Weights of a small GPT-style language model, trained from scratch on English Wikipedia.
Size: width 160, MLP 448 SwiGLU, 6.19M parameters.
Training: a variant of Adam for these matrices, 324M tokens, 4938 steps.
Each number is 128 + 32 x the weight over its row's rms, rounded and kept within 0 to 255. Layers, rows and columns count from 0. The size above them is the row's rms in percent of the matrix's.

# layer 3 attention query, 128x160, rms 0.0753, rows 0-46, columns 32-63
size [136  92 115  89 133 101  91 120 117 105 109  95  84 113  93 120 123  86 109  95  92 123 107 122 100 103 114 108  89 113  98 121 114  96 107 119 125  88 117 117 102 105 110 104 133 130  88]
[[108  59 155 126 155 125 142  93 126 124  77 141 126 178 109 119 162 160  91 102 117 132 145 126  79  89 131 106 177 114 189 140]
 [143 207 120  87 140 124 106 132 128  96 150 108  76  98 152 120 143 128 173 170  83 123 113  81 136 152 121 149 106 150 111 127]
 [132 189 125  93 119 108 120 155 130 132 149  97  94  67 189 145 130  86 132 176 154 123 118 105 129 145 167 153  86 150 100 137]
 [138  64 121 172 145 104 124 163 125 148 108 134 179  89 126 181 131  68 140  87 163 113 178 120  76 137 115 107 122 125  91  84]
 [123  66 128 153 129 140 118 120  99 146  73 145 151 164 118 161 187 148  70 111 147 139 155 115  88 103 115 118 141 134 176 152]
 [122 187 116  73 145 145 132 122 144 110 149 112 150 105 148 129 102 115  78 170 108 145  79 159 180 196 170 124 107 137 159  82]
 [121 136  96 144  44 182 117 170 125  94  52 151 134 160 102 115 129 176  95  98 130 136  85 120 132  89 164 106 163 134 165 142]
 [148 196 123  73 106 128 150 133 129 115 167  96 123  95 160 125  97 104 139 181 143 143 107 138 168 142 147 123 134 178 153 125]
 [122 186 106  67  87 158 153 120 159  93 150  84 132  98 163 131  83  84 122 182 113 141  57 150 198 178 143 136  92 133 144  88]
 [125 173 112 113 184 123 152 100 183 106 246 104 106 133 151 144  92 128 173 125 123  91 141 125 136 192 146 149  99 124  72 122]
 [132 180 104  38 115 129 153 112 151 102 142  98 114 117 168 121  90 116 110 189 103 161  72 155 189 159 151 142 115 149 133 120]
 [127 153 134 111 215 129 127 134 150 131 233  68 115 113 148 134 121 137 196  97  95 107 169 167 143 216  90 157  93 126  90 126]
 [195 145  96  92 153 167 158 106 125 150 196  49  68  98 190 138  70 127 180 137 117 120 167  87 139 172 159 142 118 108 140 134]
 [134  86 179 199 214 100 117 147 108 161 121 168 148 143 106 129 174 130 158  88 152 125 205 114  73  96 121 119 145 131 104 133]
 [111 137 102 156 102 134 119 161  87 102  84 184 176 154  86 119 162 111 118 116 136 163 121 121 113 124 143 136 119 137 138 131]
 [140 189 124  61  69 129 166 111 116  85  40 103  93  89 162  97 115 105 112 122 125 142  72 123 152  84 169  96 170 166 162 136]
 [108 131 103  92  66 152 149  84 140  80  73 130 112 110 124  97 100 105 104 139  64 106  61 161 153 114 159 110 151 116 173 121]
 [175 126 101 102 151 135 164 118 127 114 109  76  67 120 165 140 107  95 156 192 147  78 122  95 152  84 162 138 136 133 108  77]
 [152 172 106 105  81 148 166 116 103  99  80  85  44 105 148 102 116  61 128 125 106 155 150 114 149 102 161 114 157 143 177 119]
 [115 157 155 174 224 128  89 141  96 165 139 120  98 118 184 101  94 205 149 135 105 132 143 154 120 161 106 147 116 113  33 165]
 [114 150 144  88 107 160 146 124 154 152 133  88  75 157 159 115  94  53 147 184 104 164  90 112 205 169 132 202  94 120 154 107]
 [149  84 139 153 147 120  94 144 129 168 178 167 125 157  97 167 166 180 105 102 131 151 190 126  77 160  89 114  91 115 102  97]
 [163 169 149 153 162  92 140 177 141 137 138  94  44 132 165 160 128 148 139 134  73 124 175 145 148 163 114 184  92 156  87 108]
 [126 137 157 144 196 102 114  82 128 156 161 168 153 112 146 121 131 191 117 135 151 119 169 155 104 170 107  96 116  90  62 193]
 [114 134 100 110  92 128 160  67 127  73 136  53 138 113 133 107 122 121 137 108 142 106  78 119 111  89 106 136 144 154 130 100]
 [121 162  95  55  83 139 170 104 161 114 133  89  74 166 143 103 119  81 124 131 130 140 123 131 144 125 153 136 127  96 199 168]
 [123 191 119 118  72 143 127  90 133 105 136 121  86 170 115  99  97 135 116  96 150 146 129 123 160 167  86 126 134 106 115 166]
 [ 91 109 157 134 158 120 104 128 126 187 224 153 119 131 104  90 125 199 116  87  97 107 114 187 106 144 137 107 118  90 122 148]
 [130 152 167 121  79  95 153 136 101 148 116 114  94 107  90 168 130 141 118 135  78 152  78 141 133 123  92 135  92 154  85  99]
 [114 130 176 151 111 106 135 139  97 166 179 150 164 118 113 152 185 175 123 117 145 154 175 106 118 145 110 129  70 103  81 101]
 [158 119  99  81  90 123 153 111 142 148 102  77 103 146 124 131 159  94 109 123 139 118 123 151 116  93 116  68 190 135 175 119]
 [143 174 156 188 183 120 125 107  70  79 102 138 101 110 153 105 128 198 130 127 117 134 109  81  96 167  97 152  64 119  81 124]
 [116 112 170 156 158  68 131 116  96 158 146 131 180  71 112 149 155 115 110 148 101 128 101  93 114 122 107 122  83 136  73  74]
 [117 145 159 151  68 128 114 141 146  92  79  94  96  72 152 133 120 117 137 122 115 139 117 102 166 109 122 132 128 173 135 157]
 [138  99 179 111 138 142 133 105 123 154 119 111 143 118  61 145 178 124 172 154 123 129 122  34 171 152 163 130 114 107 114  63]
 [124 121 100  69  83 169 132 133 167 106 189 152 140 148 132  79  58  86  99 174 139 127 103 190 151 151 175 189 107 111 167 145]
 [132 138  69  92 102 161  83 124 165 102 137 112 102 163 192  87 100 135 113 120 141 108 119 195 156 128 155 141 147 141 185 178]
 [124 108 158 154 144  89 169 155  95 175 105  94 125 131 127 178 168 140 126  83  89  80 123 143 125 104 137  99 192  98 115 152]
 [139 120 152 107 185 101 100 153 108 154  41 173 144  53 119 154 149 202 123 144 102 174 132  75  99 104 143  75 160 135 119 137]
 [138 120 170 137 108 115 110 122 174  75  96 193 147  81  79 126  97 150 156 128 119 153  67  91 137 181 202 110 117  76 119  68]
 [100 137 106 117  39 157 153 124 123 109 124 146 147 137 104 138  91  93 128  95 175 113 122 152 118  56 124 105  75 138 167 141]
 [149 143  93  97  97 123 137 128 163 129 126 114 114 132 186  81  98 118 153 120 164 115 141 177 168 121 141 139 147 126 158 207]
 [173 142  77  99 105 139  82 101 151 116 114 175 137 147 157 120 115 120  75 161 161 133 131 165 114 114 163 109 159 157 178 146]
 [142 169  84 108  83 119 135 154 139  82  78 103 105 125 173 181 128 102 132 100 146 119 140 142 129 111 116 109 162 171 147 111]
 [143 102  82  67  76 132  99 113 186 150 199 128 162 127 139  87 101 129 105 155 139  86  98 166 174 153 191 110 133 106 143 113]
 [124 145 105  94 114 135 107 142 159  86 158 110  92 127 173 105  84 111  91 158 153 101 122 216 145 128 127 136 160 118 147 187]
 [147 174 114  75  70 159 129 142 153 140 165 162 156 148 181 106  95 146 102 166 170 113 166 190 165 167 137 111 138 111 139 187]]
# layer 3 attention key, 128x160, rms 0.0738, rows 0-45, columns 32-63
size [136  92 130  88 127  87  89 116 116  92 131  80  87 106  91 134 119  89 116  82  95 115  89 120 109  99 129 117  98 102  85 128  94 122  72 107 107 100 111 100 112  89 118  94 156 103]
[[ 85  95 134 101 130 110  99 143 132 136 168 114 103  95 136 161 130 165 135  78 103 121 171  93 111 137  86 137  96 146 108  86]
 [148  58 103 150 140 102 143 118 188 122 172 134 143 157 157 111 143 163 125  78 122 146 102 144 115 124 179 114  80 100 156 101]
 [122 179 106 170 126 165 149 103 134  75 120 167 125 174 115 109  94  78  91 142 127 145  58 166 158 123 161 127 133 106 166 163]
 [ 90 159 150 103  84 143 134 171 128  99  85 157 124 168 104 111 134 170 124 128 115 159 130 146 137 130 131  98 187 173 111 180]
 [ 69  93 183 123 130 120 119 140 136 100 134 125  94 123 134 152  98 136 140  81  54 142 146 103  90 134  88 105  86 190 132 124]
 [146  52 115 135  97 112 107 149 131 173  88 144 151 129 158 135  89 159 150 142 130  75 146 153 125  32 176 122 196 196 119 147]
 [ 74 127 168 138 135 169 105 126 118 149 135 120 100  74 160 137  66 128 172 100  65 134 118 107 105 115  92 148 119 143 112 144]
 [140 121 111 101  84 119 124 146 144  97  83 145 126 159 114 114 109  45  88 164 127  88  90 157 165 111 177 108 181 175 142 186]
 [186 108  85 131 119  88 150 125 121 141 124 140 152 134 134 152 149 115 104 178 165 117 112 175 148  60 195 115 196  94 157 127]
 [147 168 128 117 172 161  98 150 146 119 187 131 136 136  82 115 200 129 106 180 190 159 115 148 163 145 128 187  99 103 146 141]
 [151 130  93 100  91 113 135 138 119 114 148 150 120 168  95 111 134  79  93 160 184  91  97 136 141  92 189 112 168 153 151 170]
 [161 161 101 143 132 116 141 144 165 148 133 112 133 108 153 122 137  99  45 163 147 166 106 148 140  93 138 128 110  59 126  89]
 [151 105 166 101  87 128  99 169 183 112 170 103 107 143 117 134 167  97  98 175 174 106 109  93 123 100 132 168  78 121 139 108]
 [103  97 153 135 123 105 103 129 130 133  99 110 106  86 164 137  63 164 143  90 100 138 166  94 115 154 105 132  93 148  90 120]
 [140 111 166 152 108 147 123 128 142 170 112 103 114  66 166  93  67 173 149 111  95 132 147 101 119 137  89 156  98  40 122 149]
 [173 124  75  98 107 134 118 132 132  75 154 164 143 185  74 117 137  85  93 146 180 107 100 157 155 144 186  90 164 144 147 186]
 [139 142  84 114 110 157 144 111 137 158 208  90 101 203 115 106 159 107 106 203 181  75 117 163 154 113 144 135 127 127 161 151]
 [149 142 122  81  81 117 106 152 175  34 189 140 152 133  96 126 177 120 116 131 138 108 111 135 133 176 165 140 105 134 160 121]
 [143 104 100  62 134 130 119 148 153  71 175 120 124 166 116 100 142 127 102 169 165  93  96 145 141 140 176 119 139 166 143 165]
 [146 158 178 111 125 125 216 112 110 122  79  92 109 115 175 140  79 110 135 113 131 144 130 117 121 135 102 126 155 130  61  95]
 [124 135 111  54  75  77 110 145 140 122 152 166  65 117 165 171 127 162  67 145 175 133 112 146 117  60 149 152  71 126 129  79]
 [ 90 126 151 176 126 117 114 123 128 206 100 135 121  77 182 149 113 185 136  79  98 145 143  89  90 147  90 149  81 106  92 112]
 [127 153 141  84 126 117  83 135 131 105 124 128 125 147 168  99  98 166 112 170 171 168 114 162 151 145 125 145  84 125 134 198]
 [ 94  97 163 180 161 141 124 103 113 129  59  93 142 105 114 117  95 123 165 103 129 142 150 115 119 135  51 102 131  75  93 107]
 [131 152 158 132 153 177 139 160 133  63 186 152 189 132  49  91 147  70 120 168 158 131  91 165 130 174 190 147 140 101 180 154]
 [150 135 112  39 100 143  94 148 167  61 195  90 119 151 135 118 123 110 104 175 182 127 118 177 132  91 142 141 130 126 160 162]
 [135 166 152 138 145 144 151 125 144  62  77 161 191 102 114 109 149  67 126 136 129 161  96  98 124 141 150 137 170  44 111  88]
 [112  59 109 158 147 109 115 119 113 187  73 106 110 126 171 149 170 124 135 133 124 156 152 160 117  56  98 136 110  83 103  92]
 [132 128 128 148 135 118  86 124 131 118  71 178 169  70 127 167 135  75 126 131  87 149 161  93  93 153 149 158 126 109  74 134]
 [103  85 150 173 160 112 132 115  71 185  51 168 113  85 137 133 121 164 129  59  83 156 155 116 107 142 102 110 108  89 128  85]
 [160  96  97  95 126 137  69 126 135  97 163 116 114 161 136 173 110 151 124 151 161 102 131 142 123 123 211 152 124 122  97 158]
 [118 133 153 133 167 127 160 138 122 101 109 160 154  94 123 118 133 147 168 105 127 186 141  89 142 144  97 112 169  73 106 104]
 [132 101 148 190 143 165 153 162  59 124  61 204 181 102  90 134 105 127 142  69  67 167 155 117 122 149 147 137 120  96  99 111]
 [146  92 141  85 137 133 120 129 103  92  92 107 149 146  65 101 155  61 123 167 167 126 117 200 109 120 160  96 174 157 164 145]
 [ 95  53 110 176 112 130 148 123 133 116  84 141 120 144 129  99 122 141 135 103  88 122 111 152 137 141 136 119 152 112 153  80]
 [141 169 103  67 120 153  70 123 162 122 146 119  61  96 126 113 147  85  65 140 157 101  97 164 140  76 110 131 154 125 182 189]
 [148 177 118  60 129 141 100 122 171 106 187  71  85 165 105 127 133  90 114 178 165  95 103 151 133 130 141 107 154 167 163 199]
 [145 104 100 159 144  93 129 122 109 142 127 187 137 136 138 150  86 111 101 121  91 113 135  88 151 156 159 130  59 131  66 107]
 [159  84 139 164 146 117 177  82 133 135  87 118 133 164  96 125  89 136 149  58 137 132 154 137 140 145 145 126 180 169  86  79]
 [132 143 116  78 128 133 174  96 141 119  45 146 151 120  92  95 149  79  78 124  56 122 104  96 172  77 150 146 235 111 180 143]
 [ 96 124 114  75 115 119  81 120 146  83 149  76 167  98 117  95 174 131 189 166 136 125 119 184 142 138 128 122 154  89 162 140]
 [127 181 140  88 144 157 113 123 117  87 169 153  97 170  97 130 151 128 103 170 175 119  86 120  85 129 182  82 126 134 131 179]
 [148 148 114  70 132 179  90 145 225 137 167  44  56 134 122 124  97 134 129 109 179  88 124 140 161 123 154 133 181 169 172 195]
 [117 132 136  75 147  99 106 115 137 142 165 101 152 180 141 177 154 141 107 190 112 122 146  97 130 176 148 162 155 140  82 169]
 [144 148  57  84 104 166 123 109 217 111 151  99  79 137 122  90 126 117 106 140  94  85  64 135 160 152 195 132 157  91 148 172]
 [136 134 148 121 171 104  84 101  86 133 162 128 131 142 138 176 171  78  96 166 161 103 146 116  97 161 119 126  89 100  68 151]]